{"n_kv_head": 4, "norm_place": "pre", "norm_eps": 1e-05, "bias": "all", "init": "normal", "init_std_up": 0.0273, "steps": 9455}
Each number is 128 + 24 x the weight over its row's rms, rounded and kept within 0 to 255. Layers, rows and columns count from 0. The size above them is the row's rms in percent of the matrix's.

# layer 7 MLP down (transposed), 896x224, rms 0.113, rows 35-65, columns 112-223
size [ 97  96  88  81  94 116  91 113  89  92 101  93 102 106  88  94 109  85 152 100  96  98  99 102 103  96 110 145 105  99  91]
[[141 132  99 129 160  79 143 128 101 116 132 143 109 134 163 146 152 141  99 164 154 129  85 124 113 128 128 138  90 107 133 133 114 143 146 119  95 166 143 154 132 135  94 114  87 118 109 160 159 163 157  92 171 123 125 128  83  91  95  77 190 132 155 102 128 102 150  80  76 134 127 170 101 131 133 155 131 133 143 163 140 124 133 117 119 195 150  64 141 122 100 164 147 165 139 115 130 119 174  75 136  96 140 139 146 126 156 102 138 147  96 115]
 [159 127 141 128 154 143 138 127 130 119  91  98 106  87 135 101 109 102 153 123  72 114 116  96 124 137 129 100 137 107 126 128 104 124 126 117  91 188 138 114 113 142 107 133 141 118 152 167 174 129 139  91  93 115  89 126 157 139 120 143 115 139  74 182 135  58 125 163 136 125 116 129  61 101  99 103 128 178 141 138 122 150  74 148 112 150 110 149 101 138 109 148 137 109 165  90 151 143 116  95 144 121 122 126 112 114  96 177 144 104 144 160]
 [162 156 131 141 157 102 116  79 155 106 122 116 105 136 126  98 137  75 134 139 157 115 136 102 134 120 103 156 119 111 134 145  89 158 124 147  95 136 143 125 118 153 166 194 123  92 119  97 114 166  94 120 104 134  99 119 124 193  78 146 112 180 122 165 150 168 151 119 126 182  96  90 172 120 119 138 111 135 121 118 154 117 107 126 133 153 153 143 102  87 135 112 133 119  95  80 105 162 124 147 126  97 103 126 105 122 107 144 126 109 139 122]
 [129 179  83 135 148 148 115 137 156 107 111 144 157  99 127 152 140 131 142  91 102 116 162 147 132 143 122 102 115 134 109 113 115 173 155 150 131 114  99 134 141 119 139 124 141 126 109 186 118 158 142 148 162 149 121 138  79 183 118 136 108 145 188 126 143 121 140 104 137 134 116 125 117 126  75 117  87  98 115 163 120 145  99  57 112 146 126 126 104 124 118 152 115 110 145  91 170 127 138 137 115 126 179 149 122  76 108 118 172 131 131 132]
 [ 71  87 126 137 127 140 131 115 123 136 162 164  74 122 168 113 128 155 117 150 127 156 114 129 105 150 108 120 139 136 188  78 106 185 130 121 145 110 138 139 146 198 137  84 140 106 103 156 153 120 154 129 121  84 105 121 117  98 152 152 141 108 156 103 159 137 123 130 138 113 112 148 155 136 133 112 125  88 117 102  95 139 169 127  74  77 157 143 112  98 131 108  83  95 104 147 164 126 118 154 155 122 180 138  86 129 101 132 145 146 116 157]
 [148 169 130 128 169 136 132  84 154 108 136 134 108 118 153 151  94 101 109  95 128  99 155 131  89  86 130 135 136 180 131 136 111 115  76 136 101 130 126  96 108 146 111 127 106 104 122 118 109 152 125 122 152 122  99 128  98 126 199 146 132 122 110 156 147 107 130 111 154 133 130 106 124 137 170 129 143 155 149 117  80 153 164 157 149 182 144  78 115 127  97 159 167 126  80 139 137 156 103 138 131 100 106 129 102  87  94 120 133 141 149 147]
 [117 125 144 106 119 105 165 110 104 162 116 154 138 131 144 144 113  98 116 153 147  79  95 123 117  88 108 107 135  96 172 119 119  82 131  94 179 109 135 147 124 108 119 132 175 129 146 149 147 104 130 110 132 152  79 119 128 116 141 121 146 120  91 154 115 132 140 165 154 139 130 149 135 187 142 129 155  91 145 159 108 141 151 122 158 111 151 153 109 108 135 153 154 134 129  87 157 108 157 125 145 127  99 102 154 111 113 128 162  98 135  90]
 [170 161  88 133 136 111 110 161 134 141 132 154 193 130  85 104 130 145 146 111 134 133 110 149 153 130 121  85 125 143 107 104 106 165 114 145  85 120 137 115 132 163 140 140 131 125 125 140 105 147 142 114 120 108 117 117 116 114 133 131 143 111 132 171 139  85 182 166 105 144 155 133 130 125 137 155 134 138 116 149 106 150 104 105 136 129 134 111 135 119 100 141 105 136 133 103 136 162 132 134 102  96 169 117 123 130 108 148 153 117 171 143]
 [149 148 122  94 120 118 165 134 131 126 115 104 179  85 169 133 140 160 119 142 164  89 123 139 158  93 133 157 130  98 123 116 117 178 151 107 105 169 136 127 129 148 127 151 127 132 142 152 109 136 165 129 114 129 157 101 140 153 147  93 128 160 124 119 111  76 159 155 166 113 123 134 116 100 140 128 135 116 102 135 126 129 137 157 149 106 101  91 129 146 132 132 133 137 126 149 112 108 132 102 171  80 104 123 116 168 153 153 122 158 106 147]
 [121 101 143  92 126 129 120 137 144 133 138 148 131 129 109 127 117  89 135 117 125 127 149 116 131 153 112 113 154 154 129 110 127 144 164 148 126 115 102 120 163 161  90 102 149 108 171 115 148 104 116 141 132 123 115 151 131 158 148 151 110 128 115  97 166 121 140 132 145 139 164 133  92 145 171 158 100 139 108 157 117 117  63 124 129 181 110 140 140 113 124 130  88 170 181 106 119 121 119 151 147 116 138 144 112 121 151  77 117  73 183 165]
 [101 135 120 162 118 139 112 137  99 136 140 141 123 157 130 107 122  74 158  83  80  72 111 175 105 137 110  84 157 138 104  89 147 156 105 136 148 146 130 108 144 123 131  93 122 157  81 153 150 113 156 150 108 139  99 106 121 131 140 133  91 160 117 131  97 117  71 179 112 112 121 143  92 156 134 130 124 165 122 151 141  97 117 143 104 127 109 114 146 143 115 145 103 157 157 128  96 128 143 129 131 116 154 148 151  92 118  83 162 144 118 131]
 [125 122 117 141 102 139 153 156 136 120 109 175  96 158 133 128 163 100 111 131 124 159  84 111 141 120 123 136 100 159 130 139 111 159 152 118 133 131 137 150 142 135 131 105 124 118 111 143 140  99 122 103 109 131 119  67 127  94 130 139 124 118 126  88  99  82 152 120 113 137 163 150 104  91 142 132 144 127 116 119 110  72 130 142 159 130  79 178 125 114 154 138 129 118 150 137 166 162 172 104  85 157 144 163 130 145 165  83 149 129 211 193]
 [133 153 127 160 156 108 134 116 125 116 147  79 117 161 163 141 153 159 134 129 151 177 137 122  97 147 136 149 131 128 140 101 131 119 136 104 107 123 152 129 146  98  99  91 101 107 124 160 153 112 140 142 109  66 144  98 100  69 129 123 140 110 121 108  99 128 142 137 133 186 156 145 127 129 142 147 140 109 129 123 166 111 131 142 129 115 147 108 131 120 112 147 109 123 147 153 148 132 153 133 137 127 160 100 111 174 138 120  90 110 127 117]
 [134 153 101 106 108  98 163 140 131 140 135 107 138 111 100 127 140 117 145 138 128 126 178 128 159 104 134 107 135  89 146 170 122  72 158 149 106  82 108 136 160 150 102  98 108 103 159 151 147 132 122 132 133 106 132 139 135 145 136 111  89  99 126  90 145 147 123 116 142 130 183  98 148 112 160 163 149 130 128 125 109 102 143 145 178  91 137 137 140 171 122 131 135  80 144 118  83 131 173 153 131 158 117 134 132 134 160 132  95 122 156 112]
 [177 104 127 133 146 103 167 109 111 140 140  85 118 149 151  95 158 112 141 109 109 123  87 136 144 123 127 113 148 168 120 116 101 129 129 164  98 134 106 170 143  91 133 148 142 144 115 117 100 126 157 139 133  89 148 134 130 104  99 162 146 148 101  84 135 101 165 104 160 145 100 135 153  91 168  98 144 123 124 120 138 139 124  99 126 134 140 142 103 144 115 149 151 113 125 135  97 139 144 112 200 126 116 146 121 188 112 110 108 127 127 134]
 [122 154 116 127 131 108 110 181 101 107 124 143 123 136  84  92 112  99  88 160 122 136 115 130 142 152 119 137 184 113 117 102 114 155 113 114 135 169 177 134 174 126 157 145  97  93  98 175 110 149 158 109 134 157  75 136 106 134 153 145 125 111 136 150 160 127 155 139 113 131 137  97 157 135 104 134 105 121 108 126 139 127 146 117 139 129 191 136 133 148 161 118 146 131 141 122 113 136 131 101 150  91 141 110 143 131 163 132  64 177 125 141]
 [107  66 141 139 160 110 139 179  81 120 136 132 161 142 148 136 118  85 146 106 144 141 139 133 135 171 108 120 102 156 124 140 159 139 107 143  80  79 122 129 150 132 163 146 140 162 152 150 112 146 131 103 110 178  92 112 143  90  74 127 153 118 125  96 109 105 126 107 136 139 131 118 144 115  94 145 135 175 146 139 174  95 144 125 121 166 162 112 146 154 124 131 136 123 144 124 121 131 114 126 107 109 144 141 146 126 150 122 141 158 120  94]
 [110  86 151 163 125 171 163 129 105 148 175 121  64 169 124 155 145 130 141 147 114 110 119 117 160 112 120 124 103 105 118 152 112  96 132 152 171  79 118  78 113  81 166 105 185 102 120 120 120 121 129 122 158 117 115 121  56  93 113 166 115 116 101 104 135 168 124  92 147 119 117  79  85 135  82 159 109 143 166 153 123 135 127  85 112 102 116 136 166 107 130 136 134 148 133 126  89 160 118 119 121 164 152 119 166 130 150 137 141 111  97 113]
 [139 126 100 113 143 107 112 111 106 125  99 168 139 131 121 141 107 121 135  73 124  96 100 138  93 133 127 151 115 131 159 142 126 108 102 133 163 167 167 157 102 116 104 123  89 105 103 124 139 112  97 155 126 109  91 126 168 127  85  86 123 135 139 172 117 113  89 159 130 132 148 135 128 124 168  84 120  84 133 124 119 126 149 132 162 166 138 138 151 109 150  92 122  98 148 129 113 121 133 156 111 145 134 130 139 136 156 106 102 148 119 136]
 [ 51 138 118 110  70 138 120 129 108 160 126  70 149 173 170 135 161 156 139 112 129 119 139 155 104 149 119 129 138 144 137  88 161 109  84  87 132 114 112 106 155 119 139 137 143 156 157 137 133 149 115 161 173 113 108 131 157 122 143 134 104 106  93 144 108 180 101 112 144 124 109 167 164 101 148 160 105 145 144 110 167 102 140 115 113  98 144  95 142 154 116  98 129 136 157 143  94 112 152 126 127 139 157 139 127 142  99 119 141 128 100 124]
 [105 174 150 111  87 138 144 127 131 109 126 114 130 147 125 173 125 142  78 145  89 176 151 135 121 142 162 141 117 120 119 150  84 123 146 147 138  99 119  96  85 108 130 136 127  88 138 131 127 145 132 139 123 147 146 127 130 175 137 120 182  88 157 158 121  73 133 125 144 154 118 146 141  77 135 150 138 147 122 154 137 112 117  98 156 103 143 165 122 158 116  95 110 143 153 102 107 111 123 152 121 143 145 149 161 170 119  82  58 130 134 138]
 [185 139 149 100 136 127 128 149 125 154 127 106 144 115 133 159 160 102 135 134  93  69 183 132 125 117 122 169 143 113 121 159 150 126 127 141 116 106  85 110 131 172 102 157 142 108  97 124 114 142  64 119  44 166  92 132 146 153 118 143 124  89 136  97 150  88  95 137 119 141 126 108 139 123 119 142 101 105 129 126 103 114 142 146 144 113 151 102 137 115 122 109 135 133 138 126 128 133  81 145 113 110 137 108 100  89 153 124 117 136  69 148]
 [111 137 113 101 101 101 126 129 123  86  82 130 153 104  85  95 144 152 165 136 121 134 106  73 126 145 113 119 124 114 132 122  99 152 197 102 141 133 110 113 107 151  81 133 123 105 141 120  96 132 132 145 146 188 105 137 127 186 154  93 131 147 103 124 151 126  85 159 150 161 134 176 147 100  81 112 130 147 149 130 138 142 112 118 106 110 129 115 110 134 115 148 128 126 127 117 124 157 114 115 137 115 102 122 121 121 110 146 139 139  98 130]
 [122 128  93 113 115 136  97 111 141 125 166 122 127 140 117 124 139 163 164 130 126 108 146 131 143 154 145 151 143 120 136 115 126 101 132 136 143 130 138 134 153  49 135  86 107 125 100 137 188 124 145 120 139 144 115 130  96 151 147 135 176 112 164 140 160  96 135 121 104  83 139 138 117 117 120  82 180  83 138 107 124 145 115 148 109 158  96 117 117 138 106 119 105 140 148 110 111 143 112  92 163 115 104 159 113 130 126 122 143  73 108 159]
 [147 136 103 119 123 109 107 127 118 137 140 154 134 142 100 148 142 110 164 131 153  99  92 142 105 128 109  69 121  99 108 147 137 132 103  87  91 134 157 144  86 112 104 148 116 111 130  98 150 140 142 127 112 118 115 164  96 151 137 106 131  97 147 133  80  92 201 108 120 167 140 151 189 145 104 127 127  74 172 144 125 129 124 176 147 110 104 109 130 128  61 123 141 138 117 142 123 139 169 143  87 131 165 119 161 112 133 150  83 161 122 133]
 [147 161 144  77 134  78  95 108 137 136  91  92 135 174 173 151 132 113 116 124 106 213 135 149 125 148 159 110 127 148  99  96  92 138 155 133 117 123 147 168 136 152 159 136 152  95 130 154 114 143 149 150 133 124 100 146 132 118 125 129 116 137  91  93 153 117 136 157 104 139 166 129 164 114 142 135 119  68 140 131 109 132 129 150 106 134 102  97 174 120 150 112 152 120 155 107 149 164 130 106  89 127 104 125 142 130 103  88 168 143 140 119]
 [125  81  99 123 107 133 113 114 127 157 153 138 131 136 103 138  97 123  95  76 106 127 119 103 165 159 123 156  82 132 101 118 102 174 126  97 129 161  79 146 133 141 105 180 126 152 126 138 140 182 116 140 108 185 139 141 121 170 124 141 166 122 138 141 151 118 107 169 133 130 111 155 112 120 147 120 145 138 149 160 137  83 144 127 150 131 117 140 133 107 115 135 137 149 134 122  84 106 125 171 122  60 112 154 151  62  76 124  83 142 123 139]
 [102 141 124 123  92 156 142  82 109  87 161 189 135 107 118 111  98 148 141 123  95 137  92 119 162 130 138 128 101 147 164 145 107 133 166 110 135 165 140 120 151 147  99 111 104 147 153 144 152 133 111 125 111 149 129 112 146 101 136 118 132 157 144  96 109 137 167 125 127 134 135  96 145 106 137 118  91 133  74 171 168 153 132 105 180 140 136 156 111 128 108 151 163 148 129 116 132  75 121 100 118 101 143 149 119 123 150 131 143 148  64 115]
 [156 151 130 136 167 139  99  92 137 142 150 100 152 110 116 129 136 139 132 181 120 107 102 132 121  92 117 122 165 134 135  82 107 170 164 140  79 142 168 120 140 126  79  98 148 126 187 157 109 125 143  77 119 110 104 151 117 189 111 133 119 150  84 128 136 109 175 135 136 115 109 134 129 124 103 142 127 134 123  86 156 108 119 108  65 177 169  97 146 109 140  88 123  90 109 132 116 126 151 134 122  92 122 148 110 117  76 115 161 117 116 123]
 [108 168 135 101 109 149 105 120 122 132 112 125 128 114 117 137 142 129 128 118 141 147 156 114 135 125 142 117 121 110 101 100  97  88 108 139  85 192 108 104 166 127 115 117 143 140 100 124 126 154 153  97 104 163 145 128 112 147 112 108 133 138 144 111 137 162 162 132 149 118 178 129 155 149 137 131 122 127 119  95 142 154 147 123 144 113  65 101 123 154 114 162 121 145 115 135 136 134 145  95  70 127 169 147 149 175 126 128 143  86 136 137]
 [155 122 145 119 135 131 119 122 162  75 149  97 117 133 128 128  89 119 121 116  89 146 154  83 128 135 132 118 111  87 132 122 118 131 165 148 130 113  81 118 111 145 109 140 103 139 118 167 142 168 115 100 122 149 138 125 129 168 105 142 167 143 166 119 129 107 143 115 126 140 146 117 137 115  84 150 102  90 147 140 137 167  83 129 109  92 147 146 115 131 169 137 173 110 145  97 153 145 148 121 173  96 107 153 125 133 109 129 133 122 150 113]]
# layer 7 MLP up, 896x224, rms 0.116, rows 36-66, columns 112-223
size [ 97  83  88 100 112  96 110  83  99  99  93 110 111  84  98 117  79 122 104 105  94 104 100  92  95 107 124 102  96  91  91]
[[142 107 109 136 101 152 124 120 146 137 165 111 110 138 158 131  94 134  89 169 145 146 137 148  98 120 125 175 165 148  95 114 121 158 129 139 132 126 135 155 126 110 137 121 149  88 115 153 130 162 115 154 137 107 170 112 103 111 143 128 162 121 149  64 151 150 126 137 108 126 143 146 115 109 173 153 124  98 145 157 130 167 124 163 142 110 112  97 122 130  99 132 137 143 143 125  99  96 132 179 100 168 134 102 117  93 151 101  90 165 146  87]
 [124 115  72 125  88 134 149 165 123 137  95 154 106 141 100 151  95 156 115 134 163 155 161 154 107 117 137 156 108 130  86 143 141 129  90 151 114 134 122 131 169  99 119 103 124 141 124 183 181 112 143 137 137  57 159 103 118  76  85 124 126 116 116  90 109 117 167 149 157 151 112 162 130 158 140 129 141 104 124 135 108 148 105 147 111 157 134 153 144 156 131 127 140 123 143 141 103 132 105 128 193 163 177 152 168 149 129 134 104 137 148 171]
 [108 159 185 119  92 125 131 137 129 125 148 134 125 130 152 123  77 165 143 122 129 141 151 153 163 163 140 109 147 135 145 173 148 127 111 120 180 144  99 155 135 179 162 157 135 120  97 151  85 157 141  82 136 103 117  86  92 108 118 132  99  94 111 141 108 112 135 127 142 103  93 116 104  86 147 112 152 152  98 151 160 147  90 100 108  92 122 142 146 124 164 110 143 135 112  92 163 122 114 110 113 132 144 149 139 126 145  78 175 118 150 133]
 [179 114 150 106 124 134 132 125 148 115 136 118 107 143 109 150 107 145 142 142 114 151 180 151 123 154 146 134 133 161  89 142 145 134 130 119  89 134 103 103 129 132 103 157  81  97 158 107 163 173 115 109 128 123 145 138 148 135 156 149 167 138 121 120 106 166  98 106 127 107 114 128 113 113 133 100 132 133 138 156 124 138  90 170 165 137 121 138 107 115 124 114 168  94 182 139 113  98 112 142 115 134 119 121 139  99 146 125 118 106 153  81]
 [104 139 104 119  94 150  93 139 103 111 108 143 119 161 100  95 138 125 115  98 114  90 129 159 126 152 145 147 116 124 130 135 112 132 140  96 140 118 145 117 131 129  81 134 121 176 138 149 167 133 138 162 167 145 100 157 128 127 134 175 119  67 107 136 109 128  96 133 135 135 140 153 102  99 131 122 123 130 144 112 114  83  95 106 128  59 153 152 121 107 124 105  85 144 155 152 123 148 166 120 156 142 177 139 104 108 188 115 102 133 164  83]
 [133 118 115 153 122 138 128 148 121 111 142 141 164 152 128 135 119 139 104 101 157 116 125 128 142 101 150  88 175 132 125 131 143 109 116 123 152 108 123 158 151 129 153 136 159 130 114 136 116 141 140  66  74 148 182 155  81 129 143 141 159 134 146 130 132 143 132 110 117 156 114 124 131 155  99  88 148 141 131  98 137  90 117 130 144  73 124 150 113  93 105  90 133 124  94  67 112 112 141 123 144 122 117 116 159 166 151  94 100 133 161 129]
 [131 127 133 148 125 140 140 165 114 119 120 113 127 136 153 127 119 127 135 126 129 138 137 123 163 130 137 124 122 107 156 166 172 200 113 162 163 130 147 179 140 140 122 150 164  97 132 193 157  91 137 137 144 108 128  60 147 158 140 115 147 109  77 135  98 114 120  92 143  77 120 136 116 120 149 144 131  89 144 161  90 126  98 100 117 108 122 118 122  90  99  90 127 120  83 107 135 125 129 149 108 168 172 131 135 128 111  66 106 123 121  99]
 [128 117 122 113 148 130 108 145  85 160 112 123 123 124 141 110 124  75 144  84 161 129 136 118 141 163 161  64 101 172 110 128 138 160 126 138  96 100 110 153 134 105 122 152 130 150 172 138 155 136  94 109 161 190  86 126 129 162  77 118 143  95 133 139 117 147 166 117  99 157  81 106 112 118  80 135 108 117 140 131 152 149 129 155 123 121 139 125 113  85 149 112 153 143 139 124 142 159 154 104 103 114 140  87 140 120 150 118 143 117 153 121]
 [110 137 126 123 177 120 109 130 152 116  90 159 145 124 161 151  99 151 156 113 128 170 107  89 114 123 158 146 133 128 133 129 144  96 123 157  99 118 136 109 167 171 164 127  73 100 166 128 163 109 146 109 137  98 129 147 130 124 140 174 107 130 116 125 112 128  95 112 146 171 152 173 145 171 137 108  80 132 173 133 147 109 116 142  87  88 148 153 143 136 162 137 121 116 118 101 161  82  93 145 128 134  88 145 123 138 111 103 116 104 123 131]
 [ 99 118 138 151 131 155 172 143 104 116  92 129 117 133 128 121 102 157 104 175 124 116 126 128 119 152 123 124 128  89 157 153 148 122 108 126 125 114 102 170 143 131 108 129 183 114  95  78 124  90 142 136 144 137 151 134  70 122 118 134 115  87  96 105 110 146 139 149 127 137 145 140 147 101  94 105 128 163  87 172 125 167 164 142  92  67 124 121 107 113 126 111 117 138 169 154 129 105 151  91  90 140  93 133 131 125 101  88 157  96 114 149]
 [135 114 162  92 124 104 141 152 112 122 207  83  99 132 109  96 107 112 148  97 149 141 153 162 113 102 165 141 109 105 144 128 160 138 127 142  88 103 122 125 102  94 111 165 108 134 112 109 109 140 140 139 132 103 102 137 145 160 122 137 144 121 150 175 148 148 138 169 198 135 125  97 174 152 108 160 101  97 175 123 151 138  96 115  97 132 142 125 132 142 109 133 111 120 122 121 100 148 125 147 190 149 107 115  99 118 126 123 129 187 149 112]
 [144 108 141 132 125 147 142 149  84 160 140 118 130 136  52 113 143 135 182 102 144 168 142 164  86 123 131  93 103 133 140 147 131 129 122  62 132 184 107 135 109 127 105 121 134 141 127 169  86 176 114  85 139 106 139 133 130 108 103 111  91 106 121 135 105 150 103 136 122 148 136  99 136 129 119 137 124 114 125 154  96  90 128 150 147 128 126 109  84 170  80 123 115 133 142 100 147 170 153 134 109 154 158 106 125 102 153 109 149 131 114 122]
 [107 147 146 106 136 104 134 171 130 125 140 169 143 125 129 146  97 131 130 134 106  82 130 109 129 167 175 129 156 138 119 148  87 152 114 159  98 103 138 103 149 137 166  94 139 121 141 103 140 136 148 112 109 143 127 100 117 104 145 179 119 116 112  91  98 164 122 142 102 116 130 154  84 114 149 101 126 103 137 165 135  84 132  79 114 117 118 161 159  93 158 107  99 160 173 163 143 138  98 149 124 105  76 145 152 118 123  80 161 135 141 110]
 [101 127 143 131 111 139 131 151  81 133 132 162 153 102 148 127 149 126 109 127 110 175 105  98 134 111 138 134  98 131 135 165 151 148 122 128 138 159  90 112 165 112 162 113 119 130 164 128 147 157 161 114 154 137 151 151 133 119 145 106 123 127  81 126  95  86 128 121 121  68 126 151 146  84 106  83 115 146 153 136 108 131 103 140 121 106 157 128 137 137 119 154 133 145 129 162 125 166 170 117 145 158  71 135 111 119 150  57 100 115 105  62]
 [ 95 116 113 107 129 102 135 122 108 149 135  87 108 167 134 137 138 138 129 112  98 110 185 146 139 155 129  98 135 162 143 133 150 105 107 166 130 150 124 103 127 142 133 122 143  83  95 129 152  86 173 111 164 114 157 124 112 109 134 114 137 118 126 133 121 121 129 118 108 125 149 129 143 136 136 182 154 136 106 134 182 144 179 146 159 149 149 100 130 123  87 139 101 115 149 113 132 125 165 113 102 149 144 122 142 116 100 147  89 155 119 142]
 [163 122 129 133 142 139 153 140 118  83 130 132 111 148 144 165 116 141 143 119 151 138 142  92 100 134 107 156  99  86 108  74 125 163 115 142 133 107  89 126 143 182 129 107 157  78 141 152 112  87 106 109 142 147  96 104 133 142 154 142 138  96  97  85 132 130 123 104 142 144 139 166 115 115 118 135 140 152 136 131  94 114 129 134 148 154 135 105 159 121 159 123 122 109 126 136 150 105 144 178 117 107  85 118 163 149 167 135 139 122 103 147]
 [128 143 130 128  96 141 104 109  99 135 103 127 118 108 179 131 116 172 153 179 148 115 108 168 158 125 155 152 110  95 118 100 137 123 113 130 134 105  15 123 128 142 128 168 152 116 163 124 148  83 154 114 139 151 128 145 159 144 126 106 135  99 132 126  96  90 147 113  87 146 152 160 150 148 106 105 135 168 107 106 107 146  90 157 136 123 156 111  75 113 110 109 145 140  97 126 122 110 150 133 133 151 115 156 161 103 144 133 115 144 131 132]
 [119 101 135 120 130 106 145 156 148 105 164  90 142 115 141  96 154 134 120 198 166 151 176 104 139 103 124  91 125 145  63 120 123 144 136 131 108  99  74  84 149 116 131 109 188 143 141 109 139 148 153 108 117 120 137 119 125 105 157 128 133 126 146  54 143 145 167 109 145 117 113 145 156 142 121 177 136 167 115 152 131 143 114 165  92  79  91 120 117 122 114 146 125 143 124 107 150 119 150 121 115 136 111 141 132 120  95 133 177  98 147 108]
 [109 112  85 132 141 110 172 140 103 137  95 145 167 132 150 136  76 110 117  78 133 145 110 161  83 130 123 132 108  70 120 154 158 118 171 136 184 107 135 152  79  88 109 124 142 106 172 125 194 130 136 147  97 142 111  95 119 114 115 123 139 151 115 171 122 162 118 120  94 119 178 129 133 157 121 171 105 134 148 144 131  99  84 121 109 130 139  90 141 115 112 169 147 101 132 131 129 147 109 143 165 128 121 112 103 128 186  90 141 127 114 144]
 [137 105 135 138 120 152 147 137 130 110 133 144 122 134 140 118 177 145  93 120 135  82  89  93 148 120 151  74 109 161 144 152 118 122 130  84 131 132  99 128 139 145  91 145  87 130 129 123 106  91 152 107  81 122 124 143 134 113 128  86 109 131 106 128 132 146 150 133 107 148  89 132 128 139 113 131 152 147  75 112 140 116 109 120  96 142  91  98 119 130 108  91 110 152 129 120 135 137 193  73 129 103 119 183 115 145 137 147 133 143 150 105]
 [112 135 155  74 109 138 129 145 140 126 146 134 167  97 122 121 124 148 128  98 121 110  78 121 128 106 134 108 132 105  73 155  75 134 181 131 162 134 129 137 120 104 139 112 155 140 119 154 182 101 124 119 114 121 129 111 137 160 100 132 156 114 155 170 121 151 156 124 140 123 111 143 145 133 136 108 139 156 127 133 119 131 137 133 141 111 114 123 120 179 143 161 166  84 107 139 110 113 103 119 128 133 122 148 131 146  78 102 100 123 156 142]
 [143 170 149 136 152 145 150 135 103 157 127 126  95 113 103 123 147 139 110  99  38 113 100 118 150 144 144  71  84 108 175 159 161 142 139 136 127 153 120 168 120 110 103 120 129 146 137 124 142  99  85 131 116 118 127 124 144 110 167 138 121 109 152 131 113 149 140 124 161 136 130  96 111 158 125 117 121 138  89 122 101  99 119 145 143 119 149 150 141 127 139 111 151 150 141 134 159 155 131  98 116 154 142  87 174 152 128  95 120 117 105 101]
 [124 102 105 131 117 109 156 135 152 144  96 142 163 130 132 113 109 148 178 134 115 148  92  96 145 129 125 158 123  98  93 170 143 180 139 145 109 151 155 123 153 123 112 158 170  79 152 151  69 124 112 108 130 142 123 153 100 101 118 140 112 174 123 127 133 164  85 127 104 138 144 144 161 138 120 164 109 115 107 152 166 142 127 134 122 152 135 132 119 101 113 133 134 109 102 136 170  75 142 130  93 150 107 174 146 120 122 168 130 132 140  93]
 [156  90 141 115 118  96 146 131 120 142 141 144 112 113 160 100 130 135  97 110  95 129 146 124 136 105 131 139 106 138 123  95 114 143 117 116 133 139 163 144 124 147 148  98 148 115 128 142 111 139 149  76 136 124 107  99 128 133 140 111 105 137 112 121 151 154  99 144 127 124 151 130 125 179 110 168 139 198 130 164 126 128 144 120 105  83 100 168 115 139 139 116 115 140 102 102 129  96 152 112 180 164  93 114 162 114 141 121 153 157 172 124]
 [ 83 149 143 130 148 151  93  99 162 136 162 147 104 128 114 127 149 149 112 129 106  91  94 103 135 123 129 150 111 126 155 161 146 126 116 125 115 175 127  88 159 123 139 155 106 129 148 139 123 119 113 125 116 153 130 142 122 108  84 172 169  82 139 157  87 109 118 107 141 128 148 108  87 130 108 144 186 179 134 142 100 142 128 181 176 132  91 120 134 139  56 111  96 109 144  98 118 115 121 153 105 130 142  88 100 103 162 150 142 132 144 115]
 [194 132 140 145  98 134 178 151 115 147 132 113 151 129 132 140 121 137  95 118 142 109 108 107 168 116 112 110  89 132 161 153 119 133 113 141 127 157 128 160 121 125 152 128 164 145 106 135 114 103 179 126 140 131 141 117 178 142  90 128 103 118 143 160 117 189 100 116 128 104 132 152 147 108 144 144  93 160 180 124  93 128 140 116 177 104 146 163 171  93 118 146 101 151 160  91 152 176 140 147  75 106 158 101 139 112  87 132 111 129  85 154]
 [127 129 104 153 115 121 169 109  51  86 146 182 144  87 123 125 124 122 143 143 143 135 114 163 138 119 122 118  88 153 159 163 123 118 138 108 108 179 177 124 152 164 107 119 148 138 136 146 102 150 131 151  83 120 144 104 142 106 120 107 115 127 128 139 132 137 147 150 135  91 128 112 148 102 140 130 113 133 107 116 150 132 108  91 182 121 138 182 145 125 105 159 122 153 131 142 136  80 134 133 140 110  95 149 106 114 175 134 125  99 100 108]
 [118 123 132 139 110 106 171 148 100 127 140 109 110 164 116 100 136 112 146  74 120 118 131 152 146 140 103 138  92 112 139 153 160  79  63 121 156 105 123 137 111 145 159 131 135 156 136 128 141 119 105 186 115 172 143 120 119  89 159 149 121 144 154 124 104 134  70 116 145 167 121 120 110 140 173 107 125 125 133 152 115  97 124 136 161 116  76 170 147 120 112 157 117 163 122 123 118 109 127 108 128 106 153 152 128 138 168  97  88 136 159 171]
 [160 124  84 132 132 127 139  71 141 127  98  97 164 140 156 109  99  88 160  97 124 139 119 151 139 128 140 145 121 135 117 107 119  98 126  97 158 115 125 126 100  94 132 119 120 170 146 117 137 133 168 107 125  70 163 136 131 106  78 149 112 148 146 153 131 100 122 153 119  98 134 121 146 126 164 123 145 121 117  90  94 100 126 124 145 100 109 155  87 105 168 134  92  78 121 127 102 122 158 122 144 127 125 115  90 100 138 133  93  95 129 118]
 [124 104 147 110  96  89 110 151 119 128 141 129 108 139 113 136 134 172  97 123  85 133  91 113 137 148 158 148 138 145 160 143 141 174 152  77 155 135 115  94 154  93 141 144 144 126 120 135 126 149 149 200  99 121  92 118 170 110 115 145 113 158 140 130 114 135 125 146 117 158 171 138  94 129 206 112 125 133  96 110 145  71 101 155 120 136 120 133 156 121  93 119 119 132  85  72 127  95 117 107 124 115 136 104 133 124 107  98 129 174 110 115]
 [134 135 169 119 157 119 142 105  75 135 129 129  92 133 130 123 125 150 133 124 143  98  75  89 135 129 141 149 164 131 124 156 140 127 149 175 135 158 153 117 142  83 150 161 144  76 144 143 163 108  73 107 123 151 128 113 122 117 131 159  89 132 116 107  98 135 122 136 129  97 168 136  96 118 152 137 101 120 172 112 138 152 118 127 139 142 110 132 145 126  84 154 122  96 122 109 137 127 133 148 139 159 177 175 103 145 137 143 124 114 187 133]]